From a checkpoint of a small transformer trained on Wikipedia: 5.38M parameters, an embedding shortcut.
Each number is 500 + 50 x the weight over its row's rms, rounded and kept within 0 to 999. Layers, rows and columns count from 0. Numbers have three digits each. The size before them is the row's rms in percent of the matrix's.

# down: layer 3 MLP down (transposed), 640x224, rms 0.119, rows 467-494, columns 0-111
# up: layer 3 MLP up, 640x224, rms 0.123, rows 468-495, columns 0-111
down467 097:540550511458484461539509453486504498440592556492399530523451530422447485436577645524527597467503476505495581473541503422540471469545424420585562537455464532470561517515508456548618436452500573492598553452471455480529505431485500585405422534482521536538460502513569523447517473535495475509512453488479476445409497576393461575439394447488
up468 106:465505470517599495568504474598526569474527571500496439387487372436498495442513434591531394488544522490508495501507464489536441606474488477547480454524513503467450502543522408483465491479523497400524459543506520480440559575572605493383452515578464385485404602528530438516441496436477422457539480500474537533460440491458440435457496538476
down468 099:513524516521557521553583560405461481460516427449499573521528616466493494520500432439464441536564399488436499555496435391461502501523475464557576511552493446565449484404595580531471432500538502487365426510415549469448542559524519535574470496438436537457523535419534581470494465500465564516466481500473466511626613426491472592487527508492
up469 099:583598453545470446553474457449557496599495461468438530431456550414481562546500632514470512491541429534449406465484432544527455539558519539439394554455520465536436504422477468509488518496467467559465466557639493480478523527452434466519506534565568539546625492563494574437449585500520545555520612500514490487535487530450487591442544498498
down469 095:461518594537470419482481515537527497425485517531446480505458507482507546613522416545440520561594453561401484510454514556504477459545489499442362592483533518473494579447467474580517525474445506492521394472514411494455424475451478521526435546587489508476502535370478531477524542514568484487438373424500557486599464520448457567453518513481
up470 117:532450614537504485482390465468439538596489487446433486483450573495525467493521539536512474530408488409492559404536474492472574512486544459511454529484479482550555476581543420491441497523533549529585621580503552528512499490574498548495425512547468552455447472582507540569561507452517428491536525498521525511523568474587493482554523509531
down470 096:447572548500466468417513527528568514544542397484398498514502496491530462552506377586516452455489337503459519514506496494620561558527545525499462457494484491457496495415565562513473498499554415575532471500430469578541475508499509552562549559452456548470503595527540462516502528363547474631583493538553438500497553445509537518471486635575
up471 100:441461518513554489485472534462497526541552527524461553574517466490529526470525493476447602511424455538473491561494463511485486439515592473444490462566508502381443474575601461485506474600452572465375427458527572493505509472479453475447534502517442477634553529556541495452461499434548573488515453495502485482409417475416497454563455472531
down471 103:526487532505514564501457587484528504578520571450511471496566459526443451465604478550454466538487491570465543549469451497505511527529523472459459439511538486552490462496548438464452542540503587491469526565507566577569582393464386473449619497421575496507542531511582431482549532429557555554439521422607452506405480519477554432500485486449
up472 103:547513496518455456548546490501509524586436510520439518530505537525376554563529567453550462452478497482566465512545429481443538469504573456420528440585553420612540470521417486469481534497524474406522470456511547502462477571603415525485482554494525577596589412563431508564485537459507619508521481587505407608540520555611534462459468475523
down472 098:565447490524519550420564473610529513552375463513439448462666565455546508567528512516499507463476537485387528551441484480521604509544572478425495476504505390461438503406471484470557516517497536466519390447538441445465531568456447601492431531519464625451542498509475524511472496464480449466466478567472526492511471491604536344418565513511
up473 100:523590429502476572521513457489526461533582498455519524474568477472433509474517437562556573420475620535454508464507502572505545538502412470587458529447459455534513499533457532444500592528558455457531569491493539430514564464480625466527432534440548615545461416539541468587516567536498550455561590523566479471606511398629497487449518479498
down473 091:488518530564528573502437445541551506538561585421477521473533475524488520521577478601391430398395501474514534528517489543471490547520462500484561472463421528481609578555503512489494569474497555350533500433472486481498524514546428502538499508414603465494527558562574489509563472505486526530491529494465528568501528481432432460415488540563
up474 086:480490599491476476513511559558449485476495617500502508452437504449485612545489444543573544591479428394455456430550524503459486427518540527421482564529574459462468468521535512507472540550562581574451438537573529490574441417558597469563499508471507471442479500494475625496521493553589446497485556512458567461511491558491534548411432411476
down474 099:394477637569503547553435520457397550511519501433525502542494531467571516570415559557511463538466558524529403597517463522458491392533558543559499546507484478568507527449515546487452544490552521546462518515431510500492451431558488444490465505528474448469471524486501588519633523466630541575517560546490463496553478513440416441414379505586
up475 083:495538566533501562379457554497541495441496464534478488549479390441396519510522439558526524555548495517465498568516424486501484455522521455464527529506573512476507443506462480535367534461486591475523425462526519578477498405506478565553498542474517446499494608517467514404471555568491407490477533475477447440589447463531504510419461474611
down475 095:518546521471506525364537606516463506546491409547483427549450427526440469574524451549463495612492550445579470641538483473434518485483474525488589516573589435498458558483456464471523467526518510531531535491521478519496407479469486602516486551505449470437669548586515517454552565525471470508518450450549487409509438509525441526538539439540
up476 102:525490575491428518531506462463540531506574401570573500516480493610560440424477586537413494478513457549443590525443601505515507467493483569531501429441539555505586553533496581532413529513410499498483505517496419464535470464491510469421523501502475438521462557499416403445419448425490535469480476450454520518520464449431560464507525627350
down476 098:597531481464483542517515499476485547513483408513523496491516575523469532537433575519485474519502526503482539440497492441508580632442521444592499437546504465527577531488562493503466630525486530556454525526556483520548479496491546500539489425527514443463435538478432490469489458482528483551476510596459443512520489543460585457451463503477
up477 116:520483539456460397504522521565464561450445462496501455602456487520546467446531414505479519509503486504503615501536499448416507512589451485465547478376506573551426405444531499469515412477527573547522433500539504468576448571520567455471483437465527515499495433449578535563517531434605484467446461476470559443536434419505544529520499434593
down477 100:454490498489469551519509534551553517470496623475481441540557430502541450572487473415446495491509547488529479454462491379398439493516546507490468481503481495467431519498575480464508463408496539633522543499463419520570470620467510555506490479451517419515461405510571575448477576436583448513493480499437532499527535488514630458516583548570
up478 101:593396562569507539469477496550536564471496546665523532579411471525597523449430534551577493453439468498452516420464474507456557456514456468531512469535515558547539464460421584510444482548585449532598482532506428472505490489500417447478535464471504515577406583502492558511525569482432428517485509625470432544387594550508469384546470543537
down478 095:541434516538489556434447495507489567505407541435510479565515463484522503408469524610502521446431454470424507453472519559439588447569535394549665532509566509510508478473446514465467563523463501467548454493435391504522458504574484495486473570433523482587502545521480513535556470482491484540498465521511461486437466509478456490562505484472
up479 103:521550577483563496517447518529470500492553454549553492552493433488512565414566365566447480485579472532489482495569569421531549530500510524484551492477556573413493435489466507516520392452565582471515486501413512516558451510499485461511509429524488433534418589514543496599460446381505517497486484565440548460482418420486481534567541496486
down479 101:552557515469541396476503470527527553578405453446511564525426485406513459460520479591496395528490491491477537522497488475445578579520524435388560529433565530485440472592491577510393461534480578440562482483440501466573433546491511522544476455534522534559452482520534554535462462469477506499543406519460510515558502444506492475571524493427
up480 106:537470433561568520533536515523459438497460499418534471514635571488410521435518485538528487515465502607487525452416544566385461523471569514419548540522486554473509559487471471465472507493508505460469437491422560521482571536529437477446520541503558443505465476559562554496538484517471502479471444538426443536455564518476478465352475520526
down480 096:487506488472533453479535578425519509609501590499544508480536517469492536490461566555462455502573475559525484499563538441489437547447575505551565364532538483552494469516502423422425448434568606339530557558497549564417563520501548538518422535504566494512432436475609474543511522513469430430473469465409526555477571479544490382476491412482
up481 092:533508570414553447473494448552526412535515471566531411449472542455474462575628484532527470576472490527430471579506463473468561467632455453490573445509467530478556466485479551497557466447502474453443548565461528480525425508509422437510447458527519555553505445549461487489496446602554582512440464564577497428556492481465558473474475472501
down481 100:582519504470442451420476510531486408490549449446602515461494507466475448541513446594517417632427510534527504449434517477545656516506438463468544459538539542515565572511516554453513445418421524577583541573472581511538467517567467436455470393521549389507620558551472494489456461574525500494431464494509560493579382498414492520435509483500
up482 101:543446469464464510519569532504566430505421539507569505589533544475466479487537455519627536512563500559544390455424553515475413538549530481521510466510483502380511456471515602485419510434499428460561464469495483532475490476517577530473469487541448451575499469561484543535512421610502526532577485512500508547585580496466459479443513484598
down482 098:429492529397464610585560562468527470555405475447461501450558628538554455552568524495565539517463437573574407466485459504477499413521537359551432533475539529590562524433498545506473527432400392451455474486447493482429502555612519429483416473494476403525561631497579523540502479424458506485530497498541467495526457430560430484452485468433
up483 109:486549480526438450528546425548504469564516528505513471502479387462428537486584447505515479499505497471405517517528472445480424556508522453473576408443605560491475464503558545422453506443479463487506448530474532524455468463550474508439431501513498485557486613507494518504501503399472367484539514497541532629569468535437466551497498537539
down483 095:537418487486561554434516520451426473558464495418432434505606553516525574499424582450499415515472456604528559568402437487425474427479472519528515549548513436483473573532516474540601552538450550441484478545505485471440484535485540572500591431471624500459548463451528559469441496632505499523524517489475482420404548458510428529465496456571
up484 100:468415524416458496464464501520491596502602499508504505530404414542470549505548522457476445611482549472516442578465538465507496522469519618483579571579504600494531445468444548555503474396483584479543393636469579408473516482481471473429526478481568503445525564526498470499458474418468591454452505517486556493525492465425525398473492543530
down484 106:531436498501529545455465517501552516484517422548524464491540464470505540501571552543389607568455477457535492556434408432437450445453558490406485511491578463530523505531427530463499515569544528519558522422462482430583474567555418540535437522532556531588537508477461431511441505529541440363494580414460585514472508390526548469568471563501
up485 107:543471472509569574556547483462483512540467566550586551455471449545569495512444535445511572439508591542541564414563545461462406503561356508557484517498483536510420584507544480491402475549490475446442467505595389525491471455429500439492469541522514504510480539539447604588433429468430545550507487456549413467556479579602502433465501480523
down485 091:466547500411515489505523454482466508498492534463461504490505485456557537489315521417534475485471590437501538463501565552505366472518435499453482525569499515535433549428519496556445555531441481512512463481554553520480464500496491424488513520547521575418477425482501537567568469412525425551447542558505467437543563558501549438492497375501
up486 089:507635530537574488455530512413462424492618526497396469533615468438499571527617421448535482536563477467493586517533450493422395441494470522511577464461515496501363516498470630533559424472489532562448510468471527484506564559530555516569592451551446491484543515480529469549448512423550489520528528438556483500536522503484576597460531425491
down486 097:605460517571464464496534465536561478609554532527472423575493444470461534446468478473492536523555496585463515498406511525438441382479382535531541562489531471400452503523468553495547319553446580464524463473442560456529544481487477455463514618553461460504520503544519437531412517481499491541543518512544420542497595476413525625541509545500
up487 103:553409542542577538506506554415476480595508469399556544444570479550487543515469531438542572515530496490549392524557455459497493508515396538482449527574474408465540530522542529552526498560450513509511703502447521478537514503529486559590552428571465454442531473497498524487477446548543564522553494485473450501505512504523511519551456514423
down487 101:437543504472549506527552504461589549484567462453550481483496396431545514462534486450554492473460477464406549513460433452428479541496536531504433498571466507518593540466504545479555469514427605445479434526541540418411482546542566429521440538575445471394554510530505485446508452503421427576538504449494492520563490489579473535554440555498
up488 102:530439543490603482514414544447470543520466529502496498470505558515503571505553533505493530522462570501571510461482491411423515533468496517454499518440484487554498590513396488474529490570486598424671470516434467439548508422443592504410504494523557560533512506471494554508566568472509557558545497431511518482435566438520479481549527509568
down488 091:491431566484604613570479541598581549516444518498493466494478518557516623590541484539492564471474522483566508469474442503422476513542604490528450458442529495531466622479359505407490515497498440381586438473491479561546550529506606598424539536491567459540498595414446524446469548462403481497577442416454488491477530452554374500518559530462
up489 101:454598431508511492481493471534568547450384544444541530534453512391561517514481484592570549488540451592428555476522514550499572494452484418542576482419470586555523476513486516446478504509495567552520475516461405531528508456472554455468557575507493538538416427526485535499519573450529438484480622528492506536545459517372498423527451518578
down489 104:526410520635478454511490451460537476547550549414479581546518594534483486437511494530595557518483589556412380418511540488482522471447484479531561529489448525667516500471464527485531533506441459524480466518521441544568471466527627458488577577514431477580535513535544525543544566503531600484538452524461491532488493547469493482510498491542
up490 104:500522475449402486523503488382564511427518483476525501568508411418553496484505590612411498613541428531509483507539574476468434527452543499436527481431535509499585505453487532502565550484557528487504463428536460433458484497466414596483513540534559621452520473525412477586496453492481508470483465453387474568530470512529443468389444563483
down490 096:520562499458543469454513479505457496550509482424536556516374526426479580472465505496539594498496477512480453458507542472460424476467447494491474446519539494509480424441406612461569462430555515442442496448479508464561397468491424616506503471513555538522534414436479526638506499557429498479459508475504560502556562502533531487522465567457
up491 098:485486509536525452369566429461471465450421554529569423459466459448516490578531518562543547612559499447587401562460476482477470417468571447452535568518489587599495453449455521509565514554529507567614470445447472416476547499470462500505556540468516419562415436451510588491464526389439490464493454472409493417524510490413465480489452473551
down491 099:493470442539497510543532599438528538514426519545466441529527514410550519544556530482527495533523532560495377522519435524483449457472573472352527608551415404569532529554561585521503489423515573584518566517596583576519565483479402454565574422448537520466458459455585525454439494580543425446473497490442538520504391487503450475512483485563
up492 087:546532515545528503508466485499600492400432433476540463411485471393456476478561436518487465519569623454548491517336496573472540483579487538506471499464434565427523529391462451483412395406473424471418484486505523572432448498526414570481473469537454430554434486528494518418504488499418443556510503502507535471458411524516521437439481563559
down492 095:489477483528407644516425415409397549489457473519522419565526483493449536490516463509471473549425475492506463488519579445337544425554624518457454446473463594451505416583482445413469489552541517480441553531423509490434478411605457561515447460528492481449460475544578464561530544473511515446518514524552558474492481436486474481454485564488
up493 083:519485463511539534517449491480493518523499561553562597512531508486577570489451441532540567669480531479554555561448456484439453494592509562418480441515451579453464454520529457498493472538530459545535509534523463437575536496475461461565489478500611570420458474563545567569524512558583426539497556601428521460500482475453501540488566450546
down493 102:520378514555528519517482476436405480446539500477489540519534548482442436510512504543588559521465528469513492517472483515507455396587530525515461382590468508442464510410467515343447471413445505572516495518484496410512453489556485429524508486476488541473458433442451534459591520465507530554389551471388480483536512499433518470518602444491
up494 101:402406509441584597515444514439540456472493413531450451463477433446504575402526459435440515571547564477496459526547434548485534373455551553506566486542449430447564540508514491532554499477425488576443473467547519415410599497466523430550448444506572397500483546384490438500527434566466517498525577502493541504493578461431528492506506399525
down494 099:425439500490623477429394452484578529560432547511474501463515473463529482563502517436421442484514539562522478542508487519480447528432542477484456441505429527363529533580526486477529502581444440491543471500552451386546501498502443430465517499567439491588587549416617476600495590528452567489548488456551545479505516518443399534485454506480
up495 107:431569551455452544410482430556484469477487499519493509507588531551500439527498567535539489444578487505458460488569465495479479479570559429613494520416578521497524431481462528502464414553530474433438568443493584490633449500555520496545579535439525602432547464463431540505570554554510521446509528581515419527543430554499511460408450581514